Weights of a small transformer language model: 7612 steps.
Each number is 128 + 32 x the weight over its row's rms, rounded and kept within 0 to 255. Layers, rows and columns count from 0. Numbers have three digits each. The size before them is the row's rms in percent of the matrix's.

# down: layer 9 MLP down (transposed), 384x64, rms 0.102, rows 239-338, columns 0-63
# up: layer 9 MLP up, 384x64, rms 0.101, rows 240-339, columns 0-63
down239 086:093162131082125102079150194106149091082225106099137087096128096120170117144142109153151118181150133129075151126138124104166062085171168127155125113145149098097123129134140143149126096091179078
up240 088:089098159175108095144114145103116099160212099095108126084137117081133140132145099140149058132186136129101168087097166079124116059165133155108073139115118120135152155098155105108132188146146073
down240 086:139140098118194156101153107147123139137104145149166134130149118183130074142118153120080177111071142106177085180133073215162132190117160153153182097121106144115097145163117122167133071117129116
up241 100:138127099070110159141144166115121064082112154102138148081115129072119172131149079124109119101115126072124105125097106082183110064135113140088101114093160081175126119109070077148142178123080088
down241 100:138150088142089125160188165070168125116126075155094127112089157121184125103172115109159147119165112110160139154230138103152148143070161128120174117192137105099161090133134166107156120113157155
up242 112:108113150156044173139146120106165173149118157154083124124144098135133089080120168101163093142091118114072069193167130168130134114131121102068120109104149162150172120141077151090167105115084172
down242 114:129102142148153120114134134088147102122083115122125037090170169147095119116137180118177117148145127105135172173160111114114105061135131170096138086156114091138132040064105145092155103109099079
up243 108:155182158118124108127130096077092102098197051149131143039152141088102075145150071114107157146142114057164128114119109119089146103120145113075129166121139099103101072127130127105151115133107096
down243 124:126143169120086115124141143144129107154068163164094126151173162125155176107095120080155188065116141148133127139190143126178082110171112157095055145146131077136129082154127151096186183135116138
up244 103:076080071067178150170127120109112109129082112179193143164122140066080139144107148122114125131130078133136144135156129140116105106132150126102128174144163185148118180149105097103210090102087129
down244 127:131106156096105105103158163129126182170114179124103151070105140183190080118146088173115164118178158093125125163113110126190101062144169113145070124109120146173126132144154100107183155153153096
up245 104:158130173138093114212110101129131114137084081082058136109172119082164109148153100104103121111146162138113107152136147098125173170131162155180160134110057100168089169142127177132127175180118126
down245 098:098115124121157140085149135104095151111131211126192100106094121107157147106091141126175123133108106098179100116166091167117042113167102095165072133138186136103140074092101088123133109077137117
up246 107:122079157112126123104130144092129099047154170119168108079174155125121126092109149136128080089139142105153166130059073115065174167153114141145139134071114106073160160111181091123112143148132079
down246 099:168181174156089159126149140139120104134086112097109212082107109157081133145118118097072079117135094092127196103121133096125114058134170111181175110145152081139151104114081158122108124094123141
up247 115:108155149162079070154095113115144146161112150150095146141108133133090130089090096111093113078143068112095159094144098107064110140176088179096130179157117162175067080111124097116137190156122144
down247 132:156150119176143136157123167108148107128126117108136129147145125070107106107105143155130137134182089167116110132121149143128068163165158172114115201089089154176070131150153083107182142224073127
up248 093:118149156159111074152108099137148116055094132171120159091181141133141102098136052076105134147130150101130123154068113155096102042144147155124154155087074118088119124165141096125164120112180098
down248 079:197114139118159159133138122146137169163176152080153089146080100115093152140120184220144187074093155139091160126146142119176127165083114126142163111164182116151096165121143130094111103135107160
up249 114:129123085082146135133126099112070127134120118047128183107111168143066150123150099081126122125119122138105081094121142134132131163143152067096204191184119101146087137165070183131134124120098102
down249 125:134152145164145124165150124138155139147099148096110128146095162133138150170162112136115096133079049174093121092096145155149108153133128136126145123202088041140157162175110167112151045090080123
up250 102:147192212193132088143163097150142094100146159084094098145171133159152115138119135132074123092111174154091088125132084139168108111102075113103115095136095151136139118172190100101100162139082144
down250 094:113096089087088149088086198119113150172078053158174141134101109146106121129156099119187097125122134079158148120080147118130126074139170149150140134153083119111101093081069168163148124121148086
up251 107:129090165184190132098146203100096113096126159114143074120125079144124136088136181086107180132144177160114179149111084139125130134164144174150108186105073133134084140131178132137169151098108147
down251 116:134134128136062107140116057144159159123127121124112139157139156095160119156118086156109089110153096107143070133134166180136117134084077053098146054167174109128167065111073124154137128150152090
up252 082:150140095137174089136150113137088128130144102070106196128139134155134158109141083116151131134160083089085095194180136120086118148082163131123117191127126126136192148117067107157211156152117154
down252 077:142152106127039142100126123121166146124090129182134080140140120175065124167163156134148134088128194128125089103116165121149156154080058107115121144114170130129117134118126140117057069082140185
up253 088:143130110158121193098137088108116100131136088166167165062065124095131106170163150117122189144113059107177136151120137139189157128081122119115117121105096174114165148083110099155168114193137153
down253 080:160130104110156094093163147139161147133178062115106094178198145177148121160149127137060103151101186168111143102098117091131109102136192153074131077107147111138124135189113164123142093163158110
up254 081:136131121058144157090092100134123128073070088141135157119144108116081091146112131183117083141113093057129095166150171183116090142120110113189125142160154145191152132112147125070166087124120173
down254 096:100151103148151089088112158148191126172097154100102108125122092130180102139126140160106157135178138150118143131133115051122130122112138121222125112123159176040130098124164158161152163157176087
up255 106:106131101113107097133150119165089094091097148075161137096087159158106122144149137165182127124100090104149180100128132109161107121112153110117032151128094065130186102182109058135121123068146121
down255 098:131103150121134166121122158105122149177138112194109126130166096095134187153138169085099088062166157129120097146108108143140171109131072128142219094135099189093109159094197154126115122158107116
up256 124:126122144157032096121099139134101050102158152165170132111160093123134119115053127103143111126164092124082108102095169114117137110164100141101155163124101125093183094136157138112131226137135138
down256 103:150117132120143154146134133123141073014151100154217154088169132109126196130172109122148150155141131128126112114169098147115114121160159096139104075096091135135133164155186096077160107096114121
up257 088:132123144147101142108139145119127134137118177137093157080143181095161066146144159128117161083168136151127049077157131187156107129127162123130082168143137187073154078085111142055114144137084102
down257 084:124116105112159149136057102132135114048148111123175146181158130136099195094141144105127125129088078086126216144116126111110143119151123123166175089109150097167080146178130118132126148138153206
up258 110:122095101102098165068090129151166081168138096160123073195136159145091125115161143134125112127158137142091137151123145133067146102086075184135100154097152148122089110103173066122201104163109107
down258 103:138126144116162170126091140106155116151091144104136173073111096094131132123102127132097109102095101152202125132115134114135128154188151092189108170150180133142175093072073172145092174064172163
up259 089:147180110161100117114165138139019136116142146110088106142114137128073187149120163158109110106112080171109143108117112102123155114176142170112167121139072113173143065148163099150065118135102167
down259 086:148069129100175146173142176167136157221122116144101069126102080132137119173119145145129095157104085099170153111186111100193145126140102110156098175118138149161088148177139140097101108130172142
up260 102:105150172125182125101055086098112153206137168146083128128160178103090121130116155119137117119094113100118104084159147102162218139135145189083145130128132138086155133096170091183118135128114146
down260 105:120136151115080141099120095168133143192136157054110202166143139105059095101138165165109128146146116097163134041144125185168110139091138141088089124074112179131143149127152135143119163133105122
up261 108:147143133162137101089152137087123121088059129134099159121107093081086146180104097110092145150188122086098094165142130074159173078138121110122198110092143123125076142087116111192115138179096149
down261 114:158098099160083068134102171144139114093136097156120102092065103173163118126133121058183116148096158094118113133193095060082162145133102136178154145143119124131160165135102177154098172146116147
up262 092:096134155091137172122138140137188138181070117096130135101165188089173073170148131100133151153129108097140073198104101110166161097120173153173094133118144145199113167135122148089113127171116151
down262 088:127121142177118103118075099113080114116129141103140093128068091139112132125116180175088101131151127123053191111070187106100101132179123112126115157120150169085109101093148120152115126064186081
up263 108:157050102144149093117080125107139113214165107149107127149137110093124100081135165094147160136140089107106098161122128114090164208129120145115203145103098125123091135138154169155192158150136165
down263 099:087146127158133130109123132158148089066085162121149150094154137144117154200131198195123085071113140168116156122118134121114137061148137121144110117175130152158145097106076164059090112074138098
up264 090:163098120139126094115116148117128109147135071134119167128137121161062153046143091119140096172147162093081159129134141062116129139206132116112123091135128146089180079159103055145190112109151137
down264 086:116138146199136100084105130148110145157113181149143137167076095093129137117124173180163106098131117088103194082110088184137165171166099111113159134069172139127156142165147140124114170089151187
up265 108:110165123073140157157165146168079100061106133117196142158104170108102128124143075204148092144117090107133091157126177100115164107124088096100126194094119118099099084148120161153173111123145149
down265 128:064099117137123177109119183129078117099091138151178187111144174150114155105099108136141090130112094097144144161125083133080119066139177111141090135165088131119110179161211127162145108133076122
up266 098:141089086170133048095135129174161096073106113183150160120156144130129085156149137135136107062142150098081129145119094156118132075197162119154115132177102103136134112101172198125130126091084135
down266 096:194184127069124110143159159178171148093081087151134090126114102186140164157172168164114131174101112133072172129162094103130129136169161127108168148171141137081119115128196106142120159117119162
up267 097:098148191072105148072119121157161147161151141122141143081122179097155112143137080103081146179172112148161120103116163178169070108160127117118080181165115134101138149103207088117124139098101122
down267 095:128090093184156103178064125148114116091121135146127153166094130168150129115105196121147126086092160102073149200132097075086172168099110118159143140089146150126153152167065119107090119124153166
up268 104:131121148147113132145101115067187138172138121166153179128133131099157139153137088158107117132087115161096111141121099160077140121163092175119110213193164168167186081084126150179137164111094132
down268 089:142118143156107112139135106145092123047089128114128117120143113079069147125085101121140131137170097103132168112107166100131097056104104089128166060104044057099096132119118101080132079143122145
up269 084:181100135104106137125152176089115122098129137134085172082135093109104148141151125110134123104185159131119092173077172078080115118134173165036163184134159155095122076106154128151119161161139085
down269 078:093130131126154156149144095145143135133138121115122047159185115171154084122112099131161090102145103085103134061218097169190135112138097124212139087109101111151165159160168138123129132107117139
up270 106:137087117064123118149080115113072121155119104086114163130124115168126142126138129146168129113189153179128138136184097119128191151090060142172087162162103132081173074163090132103140181096095116
down270 128:156153101137145104125202154093139106122166136091110134175110157105120140175097061122092162112109156144115138122165133090156165160138091175132049144093023135120148123122139136140177155085110146
up271 114:160107072136152133144106084079128166200208109134132180150118100154106172055069155105087071124108074135122151166115147154116130116116118161135107163136125074133135103134153146168144170147150148
down271 126:191132091083122154150131088137160130054168088135133155087099145127045143105108157111176081188155108107099095135073132094127126124113063118113114131117077110159119127127098159116203128142142123
up272 096:138149122130142106121102087133136037117153051112143107123184174051086195121122069164134119108149176159129098195141159146104192161125113109127118093128099122095130124116136094101142130114151130
down272 089:143133127165101097113126129126108149139080156150077193145137135142074128104124133157077099113144115142150119148099131111118171061119128141216127194070096044139125106112120089171135168120095173
up273 084:071092046149191172150113145129146125121117094101082154080129092124112114179091114128137119137130128120184125143175163104087091116171125107121083166097140154111172116153198147103169104116071107
down273 093:159160205105111083101145125136121159151108167157118093143123153143186146120187128118150176114083123142097171138107137103199164110089145165148138150160135114137116124123111127172090151192220096
up274 114:115173078114074090091137085071150140177089174153147134112196120189106184127131124173134095172126098109181133121140183154130105131145102141120121126084091165162083125142133107171136157159107178
down274 112:055102127098136025093107127078131131123117211175102129189153146135141097141149125107148125119153151094137154124130137200133180085147151106114159113131080110183130169157154122112139140137105156
up275 098:099094166158122115110155104179155114096110139132141192122166152075085156122100073154115139080176103100116154094126072091142103131199143188093119144139109188193104135106130127145103167165123100
down275 112:100181090176133106208113142110104138104139142100158137059173162147137103123132145067112114119138151111151085135133100192099151096165156156124118151086107127164162097168164124052161132188114140
up276 101:079063093146158198046099132169159155183084144108140139082117123118086100110126175123153116093112151128141126113142101116128075148116130171136104097100079088188165090140128116090146164114108158
down276 107:145144119087124120160124054114144148121154136122118120158136148151082114075153102085140170096134174097176069147100192139127202151118140103096190156137143139144153094092047099145153159153099146
up277 084:064128122093147080072175159136029131141123157092157134111081156117120098142101100109114131151177167166125082147107130065087126142091125127145124162102162118163142127186107135123087119092086088
down277 081:125150103173119134145097163115164117104135121193098172119161055138157123110220142123117150131102109058074180133093157099196127091124158131179124103152125129122121120101165154136069123123162111
up278 096:128125095157136107100149158161113094101124133181183100113097182140091127164185147099157150056127156134138145145142092131083121114139153146049113078120212175109140085154129122111119153187109103
down278 094:093138169095081137153125110088173150147092078126104082097157059095124162121118129165133128136163112125158159097118142127179139140131119081186121080132082166149132183078143147184094141057104164
up279 089:107141055119125139097097142096149099101072228125110164156171156152145117136174117110177111076134157117171070150079111149120172123112110123111124111152146166144162141200135121148114133065118115
down279 097:163091152122152166128107196162089153155124135141126130144172130106226123117146111081115125162137154089126126094190091101153128076110083092129172109137125163070139062152107147162162105161166116
up280 089:166137148124123121126121136085203174090125120180166150113172122120130178107116158130133122146120125156080136156126153229137138103184086191117140171162101121120158129090058136158107157119122180
down280 083:154148144125167127113130177132112153139068141142107156143168174062183144125133093169138148114193114147144150069091212128189097093139131167111141114093097148116123147113142171107170119111198131
up281 098:105111125164095118113192131115147190126088147128166109123157093084123154124170160123121080130107061118151145138107097112147138121153157162071101155164136094138122135151071163161111023185151109
down281 084:081181128141121079124110122106124077128151134122074119118144116189107069133136117136124132114116201160146157139154148128047127130143091164135115068126153120176160104082187178098111147121096196
up282 090:109094161142133097088146106208139091103111195124158161147181187135122085166116086122131132109141142170130086042121117129129147122145148137134106162129118113131100154127176227149133110165146158
down282 087:131143164132140122145137146116145144156171062143144144153154184181043157156126143127157122142150199099155044107163073138123164105143159135077111107161082141141094067113108131163157103124141122
up283 087:165142118107120127099129112096101094175110093098171103077125225135122099088124097105168133126101187139160129151182107209093098113124096107117130130124084135162123085145095131064091124083099133
down283 099:111158089123143142124171140163147076068107142097097166126094160173094093157069122120115120116109147090092113204147142131109123143153125102110083114190080144094132149143114085074196115088112179
up284 119:173092162144129179071140063135181072132128096157078122121134140144114098133087153178102077211128115109101123122153083179114156097139099115135087105081113125144133150096108106095139154089096177
down284 124:166078128156181123081157079102163084127130152152147127059125145150106106162073104132134107159091106147137105112107145190118130102108094093118111101108120153116179089108055112157035132158139125
up285 094:117087169173134118154151142131131088097142182140117152132141154058156089118148099109076105111145157079126092055135139178093129077158132130129148146077127202147119124170159135192126108071130094
down285 082:132138170123142102138140159103150159170123177112131127064093135105111167115111073139181117129100101169108153190134095092093119152078195143144127150173153192154129137142151142077124137210175148
up286 103:188077132173152079155151118102127119150132079151162147123192172125134105155078124086129098159157199147138129152164110093143144144138180153137149089153100085139115206155179130143078161134098112
down286 082:080102119125100110068106159136125141137139095080166110197162096120155112091153103157124130126155123102070133101180142190081070114152160085108098206127113149134144083140190119145170148139154125
up287 103:135132096097105125141130148111127117140147111145105141145121105106095107149102122098151095079094182093135084136167070077080124112079137172103088157093117051174101174105154195149165141125167196
down287 099:136148178115092138134154121151122063142157088177158126107080194133177099127099168121163108151069143142079120102171177133127135134121136158131166122195199111075136134112116104133097134119186079
up288 103:164093171163090046159112162132136195196138075111120139129204123157098123113175099149136093071118075126107142141098153113166140116140110159158122108179103108142119111164142143180129133151168138
down288 090:059139141154168136060118117166069135141086112109107144090122101095146120132161178133152135151084166168042146128153119137127087088132151153069196183126112099133159115122148117101078132095141143
up289 093:153127113095167093129119079070090150136164159140102214109144104105065145137098128165149093157171073120098126182112106129123111094095167090153094119141141044108159105122103126157144148113182144
down289 096:069078092092175140091102129154120146144131142138135110077147082076059123090129223140182103157153083129103136138173100173095161124132122074143121137145129133156103110151106130128136097166148070
up290 103:176146119133130155166074085146137162156088120165133218139131108185101155095076126111146087109157114127082073144113170088062144116110091141150174115108122175116126114073115168136128168167133116
down290 101:135100116053159153135133196077126158101138118087103076137111109107155156111160155155099188157117143164128132127168099085149115139127158109069134068118110128156162097157211101143103145074167118
up291 095:129095129096113122152145154096140164095034085112138060152129089050081145162137153158113098168135150145155107118159168141128164088173143094112104101155075109151162154162131179078141146119119144
down291 086:127200145135124151137073119119162067150151137101128129132134141184140092087130079114139178120107142190112174128090094118143052186069122159136127156096124179066116103109155107133118164103125086
up292 118:123059141147130138162176114133091143082131108190127176168136136117092177067123167128139110139092111078161182094127114132080116110129133190088090136105153128158093164123119192093164182117128164
down292 145:126059112161068106130086117136101116164114122153118112127092173152120145168088134144123112132120148094137142114150106088102115077139102212135056115114130163176078147151090075137160096143090202
up293 097:153089119089113146137124124080064135102150142168158174128118088086096157077110120127153053115208172170140147141103102138197149131161099098159109095082096076105107107149165134147099148123114109
down293 112:148099132167154067164169131116077150139170154175140155152124118116085131154129063108119088136158176130108131097059087110148142109156120132135031122129093134133090119159140117212141105105087145
up294 104:112198093106108161215167129137097146120124138121206148121119171121075135087109134135041119110122161110123174189170115128114128181123152149138138164143144143126147128133075178159146096157136146
down294 111:165110118096100154107115158133100185069110150142146176126148170204188137085089144132084100151120109177116100175163095075134115119138138163141134134111145156062107119125136204083140130168136094
up295 090:104155140105113152141135152095162167136096120135177108090139177096130114097166149150089110160118148065108139126148089127117127158089083123146130164168153199069197077142120155188144177167182121
down295 084:112127084150140103106157102120080114116177109089087118120093103149121115168147118084135120106094128173147172087120117162146110132118130100120185116090136077197060124162081102104065086106050151
up296 102:184107159068129107081144135100169126146125162137128155137166167125106123106111141056171161140119108096144060038117142120168169131153125160088173146145077121080155099120096100113146070138138139
down296 104:105206138108109132093105104064082123161111144135117141114149085096083138143126176116116106072169081117134128121114145155128116189076131125098154050139156097102122075123089135132115073079072136
up297 088:107115108097152112100147187116119117111162143163173142083133129109145113123163133125142133077153175075133096112098121111136171125133086122179194155112175155112119166148174089069195169124055172
down297 093:135141119158108047148174127143097163192148125134135077076128128174110113111098116206142114118150090106139165165169193128119098177076129148193120132108170191158098129162149124110139134133121138
up298 104:174191113086140128186169057100155101088081150187099149074142149095098109129118170122044156126088102100121139107118147192141111115143119161110088145136113138137115152095112110072141120147093136
down298 098:134127138177132145116083116133172076128106122116152063171083107090083127063153117059116154152125125155112191098121120156102132084095143131184141181095102093118127155098118124072109113196164131
up299 089:111158146143178118070133115137134124093151132128173126150102141135132088090127136147077123106137120146128103125158101147120181110092095113151097074142175164111136019086161069125105103194171076
down299 092:139111084112095142148119165115095119162103093150089119099123129140130139127102130128163145138154169104122181136099143098158113166144174131103169192146104062156100204172076145175151156059061143
up300 108:166125122170121101164229148170119111143186191092145190115128126141154134090168124147153153112123148141105104158113074131103105126125128077043081191115114098109123101140156106121119149141098116
down300 108:090145104151121142128045072164147111170110110133149060107136130119032114170108114154080116167184176083139139121121141112177146111164133135175148095146158183114120125170127158154133101145120098
up301 093:145081118096131111129103112086139111107137147138093136110162114142096162108088118118095152122222130231129115089143112139106108153039167139151135101099077162115133142135141135098145102143093203
down301 090:173127196142111126187131182152156079132142131059180139129158159115132151151099092111105162105130147128099105158156127116161069090138136094134149063087155105086139167139157141120192090182162136
up302 101:090118100141158131197173105096148147131143116123146137116141108180082133086161131158075141078117104086167125139111072100145164096089148138119102166130107034154150083135137192171115090154147159
down302 090:124087064117145090140133196138127167110168078145150124102153129118154135142120114144141129080191132153109124154075108105104125156125210126146110108107101174123179109157100213131173168126122188
up303 104:181202138104102109205133078145080069099103072107112144093126132134136040143142119084148107121128150100167107145122159133116117136104138132111066167145155094084108127097143124110132145139056135
down303 095:134093148111096129133155139121131179101100131110170112155139107162137190127093104106103093136140072142120139101116149135116184066206141068171141173087132106111124036071101152113135161129160108
up304 113:088134137121137137085151096180131083106103107112148182128122175105156121124100180104134127123139181176193105086147080178100144058115140098099131094125088104157182137170155165171097091112092158
down304 113:099106049144168097082128174137162054109183117133130155144140184158167125173085161128135118098105156126095081104190138122121140140162152166151102139146132129143132161109170198173120165166139107
up305 089:145082148191123180116159149136134136108089147082126139096121121169111138103155100160134184124124170089143085108214098095130165123144155136112114104154190151129167145137107114202166120056155161
down305 085:120152119097136104151130122138114179094136116213155093169159097119095140114099110102107118126122145140109179144049137153120090156098079060104131176141104144161102102123100110036071145103104123
up306 094:126123126167120172138185121149115048089106114100099113081161089175143152129149144136068131127086154109179080192123101112130109112083080157143061136110147115140168085148149110104182150136093091
down306 093:112161147161179112154080134083130201119183124086160104170145186097095067135082098147152125103200108134135129073109148106130104148134163150099144136120132136081119132140047145123165162094112130
up307 092:075105075124054174139131123182120172155057199118148083105102144142151149163155137183163139125122112117146096141147090153134166164088139075126083150133115123107163131176125143106180106122116172
down307 089:122110157121149067151076155100134052134111134136119138143179123069096099106099110094152132160153184117142142099090156101111045089137126131106114106109134175055111126054151132129081108141136091
up308 096:119109097187143136106140097172192121141127112099137130126112113133121130122144107142191124141144133064180137114125107146125184119083096079113026099118111131189138140141185139108183200103121120
down308 115:139071142123100117193148121116141096141132149151164085126153133085107136118109085101110083061091119136115137109162091119136158097101112193152040187115084159124088140121090079134065103138152139
up309 101:138069149174126132181095129135133107203142071124157099111148212148131118105127141150142115128132125162158120120197063128105133136161148115143120153122071107118071179080172113159099159097130175
down309 094:144155122098156089074173124107146114083105161101126138141133034126148137140132124113150149096101112085143129106139145135122121120094056208133172131102147159156151059149080140114163116183159067
up310 087:161157127179122087139090099173136118100138165161182177148118125133140103125159132147071122075118161075107090182158088149117128122113163111117142086139082155181196172152134106173118122056102112
down310 080:162096124107103165108111143080146168138160096122076057155136065157071153162106116136136161139054140166126153112099137144085097168206133134151121174175160162104072095134124130108135124149141155
up311 109:106164161115127141099141074200123114110118128080160095113170144151088143173083132101067141140123119149156141122136196188165136092124106151104142157155094180116134180117111113114116190098048129
down311 109:167125071123125150123128066134137111124120142082147040157128125075103093132169153087119115111132109121119142069116108190179167102125128162078105123135043138171143120163153134077101106105170114
up312 089:095099137131179137150103111163045120136114151083132125144183128118106106151070096091121143154097085059132114092165119172165097142142144163150134138145093153110123072173197169155129086085101111
down312 090:172153120112091096097199174059180171170110088107121128104124084095160121103196195179077121110158126148120139119134107119144170109101120134151091131121112088139120074095096109103153144148157161
up313 097:084077098141183124124151087133104093091122091147183124085127182099090196106128149153098104109142134142149073094144185157155176091136110053154149109152165176107123120084136088141149095126148132
down313 117:113129122134108057134178110122124139104100104157134135064080167143092119104137136172087056054103078070086104180159113148130108121130112132099152174166112112110150154088129088149189100125134112
up314 113:116113124143146157160109100136159129150181150140167149090070139130101160139061107125082124136110131119147123126098143183182090089116092146126131113018116131108123066134108143172151137083091195
down314 135:112079139132107120122107102125187188130116124128140141118147146161083116121123084162086149148133160113104129095090085203144082083128067123130031136117116146115177121082158121193145108105081149
up315 095:110205166111086128146172147128186069102162179077132133072177162142105136099169140117059123105143099091064130139126116130134108094070112121148091164095180108117135113145103134135127144114165161
down315 098:094121154183132119138095157153156172113165091097107107098176196099136129123051133105111082085058143100103139120158106136103124103154143152119128130116168114113118078128138193164148137040135091
up316 082:121112092082149158120123117112175141141092124132127128087103146151132124106054140082095109116121195161139167120180161156152176190181097146178126096142094101074157148139156191187099111111147103
down316 066:111193169134083117168178176149148125110155136141088148138138108123168176143138096186181128112158110114134154147096115097124089170123158064100112109104231123174153155133122093117116085116120166
up317 088:149115145134064165184107145097134141091097140108178140177107142144071097144149135128086136155136063112101092152160118129103155118138086171167184095185117106168132107184131159091160062108110161
down317 129:164148106147089161134177184088094137173078128100119157073084167142222078129162177132098156124090116160121090143159134178117148175122127148112115156134089170135152117172153098157122099138151109
up318 107:163110128157164150102134143126081159174153204112109086131147099088132094133110140104092119191135157142091105133190099178111159086157180182095125135156148100127159138119139180125186179105095090
down318 105:085140103097087113155098074146128118145105175129149097074125168124084129131153106148138074102115148159106137164045091138155106114143138106153096107161214157153105158120107065108115096194152106
up319 085:159149065132195148126145113226116153159100114129140166100126146178084115125171155065116089175137152096103066117158110102189122145116142125138132141170103107125107168135102144153160074122135091
down319 081:137150168176097117125124122139150092105172145111197124159200080125121150156136084109065134115108137149082174097141166136142115200143095127059118137142101097135148197144103107104136072110131168
up320 088:164176045137128153109133121065119149146138097114160095113120130113118151163183100124131112101120141135137081190130111122084175069138132122212128122182118125162084133195113190103102125123126098
down320 087:082120176144091140107061122224116129129129164114094146129139193148136122144019179174133166119143118091134154119155131182143067130107138121151132155098158146098152107128151114114143151124154136
up321 099:138062080180071212162160142069139090103147130124148183163151150159101079105162101116128137099093088126100113173132142145161147115099104120141154115154164144115112134160058103097106153175116124
down321 102:132100149145155111120151095073119112159082156123160161182128088089103117114184170107135140149168117130078081157107083103173160102097105181110166135171129121125081179163133049099168161122142103
up322 083:134115080122113167139092169094160132110111133126148088100072142082149077121181119124102133064137139098102056141074104139091162128135106144166134191153106096210129190158111094152112098124126121
down322 074:134136123148154121119109112156040091169133127158080120144151121184151130145074144160132130182171142123140159100175140108179126109122156119122198057156159183119138078131179091113117139088154083
up323 106:168173143171123128180134158130108120084093193123145106086168159117116185098155067092105139086075142130134092158090124164163086139129102171140125163128140068128148137141088154172124095166061122
down323 116:085100089153167095140185075129100117093168106063101148128150199113128139148144117117119130136109137195177095121120163072134145092090153153114139180190103175112154179179114133128138104136168132
up324 098:135060116152136158050115112162128131155130128140076136076157099136119112169108152140170125218113130106176141084192096148117121140133105141142096139094117101120175092162186107134143181147183154
down324 089:145158117097120122183145149100126128153107103085178060160097171111128166081112079094101209109141113110080100164064147105152127125141161112076153126151155150123087118095112133156112104156075071
up325 092:114046162104123107122069124137149079112151087156135088114121123133156149116150062110188119187164107134101125153125183107087171073119097167168107125114042171104105139150142115140155104130140127
down325 094:141197122153173180140181121095120160106111172085136127130101121141094142117110140142065130078047167148142112092125102127139037180134134130106179108156208121139133122131131143129088151112136129
up326 097:178116102144156112119140137117024167126157068094163138140144153136046140105137166177168103128137128152112157116134146112159136091157141132167062118143128170127118120105161177044123141163130124
down326 092:110149174127119112074177137100157111168095132084078104156088117104160131161102130189107131122131145124087121123153130160091106119109108100076112158070061062097073103165079143187109106104108137
up327 082:104121179137111109126157145067104177165069069147124037135138110056101120143079145139101140173128141116086087123119117174161162138137146156130156098160104177149077118098134132147125162188138130
down327 086:135162084116149108150168108182133127124153180066082226098119154185181136103165098153150151114118120131180146097139149089145116148082111114125126146077123094090197122120111124130156134084128092
up328 116:120114084159207089158108117095084075110112162161113105114166100087123129141086110094150113128118113122141170165148101155081156154079117144142074107148102148102105143152203195142087171092136164
down328 117:117148103149136067116175174164116113163168139088101086107111113116191119158137158131137166140080207109136148136147094164102135080120081155084098159117131085130111075160183126187115153114114177
up329 104:161118111150141129126210197135085169098110138110159137149106122123164146077148096092118102113172183158167118127095053126133103070219152140107127145149097146104158116187108154134119111114114148
down329 095:092147096119144129106062089110178127179149178132117116081107103107088086150125093139148111160128090095117117135138211154114187182055102119137150148133182111164116128075092137096129143147165155
up330 098:126092142096142137089141183133121177152139123109093109126135153079141112156110126185081145123227158088150119113103149098096150187076114122126102116108134177145160161202169170149132150154082153
down330 090:087141122136137101180160108118173074089112138153120129149137089153118127114102141137150070149071110148103114152170157173165094126097138157188126144191197158064124100118157123117167140085178074
up331 099:157100068192191097143060119129139148127137131088188129092073109178058140143115079093171124133142108141135125153130177147078085138103147114154075104124112080113119100123141098136163118140107172
down331 110:084192096094115138115083132143148128105124117096147103114125156076110086073107108133120086154127104115108155111075118138169139148169078176105081128105094203140141103104074135113099101110184054
up332 105:154152125184106092139103099187138048173094129149119134134159145140097141144104187147081095129176118161137106148099148107121151130153108145128153161131160138075148150070137145213152190166081128
down332 099:119113154126162130083151099143153158147102058115145153132091138105225132088184140095132135082165083108072120085152151088129085140138113171089096119072142109110128085137114132136065103134171104
up333 099:195123075111132087126088156073137168152111186113103124122110130104122165105168156117181115070154113086192161138124151116151154140070136148149102111129111082142104138151063146180153102185146094
down333 096:107059186172175157107141177156099084090132106101135084140150137134173125143103130080113136167178140150113062127115158135124139136154157119091145153128052149122157111186167144100188116089096152
up334 110:140139117129154161162136104155156200076121184092112125151167151145142124122155098170119110130164177132107163135191064060133162107103098171139149151146129095180131116161153087132138153061070136
down334 121:080155124085159103124147176102102119147143141099103168108142185144186138134150127111108106107071102092171164172173126143121091133101144177081061112114135149126107107170099193115109100097049109
up335 096:092129118125161122120118178106058204105091115196175143145157144105120139173110092133102119080137107097173117110138119193138115081137131180089137169153124163129104110182130107130069085091094109
down335 093:098110086157123151126133113124168143137130119107076165144084070078131111138127099152069102174112066170101098067170164134159129129122218109185122151140122087162104144079150143117119090087128149
up336 099:124186128189099138152094115101170115095103164154111147152123166078176084130112164080162149140160138186136099109144106179117209122115157158105083132106119170115147117128101153202148089149097107
down336 094:057165129121090161104058177102125148103140101088091184116126131125171100095096115198186115113055146117153121130131132179142121111113156079139148180142113107130145116190107098139104129108132080
up337 110:121112127115162181092146137082126123131093100101172053160160093163097112120144159142126100119077079091184120090131147125146176093108136135100086160097146133144066138173149104196202120122109145
down337 102:094148085112109144143075138136125106126117188081156091075102089125085092129166086159096137119166107123118103182084158133144109080112139110200121178133124184097112151094139097102163112206128152
up338 098:152139110111160175167120153075127080110078143163125126117132103131110148156089092119079176120153112159085119155115142150048106117075072144183095115129142114094082156138156145175165126055100163
down338 092:039119148097144131150085091184189148124161187147118120148145141100145131148115179169109152148068140166122150064146110138168152164145132097118172104149083091157082118088159156132071123117138125
up339 078:195165082153109144137146114118154192165064129120117191145139168126114145182144058080143123080134110119138111151128177097121079126137125131092167111174133077125110170149056104141146115169126126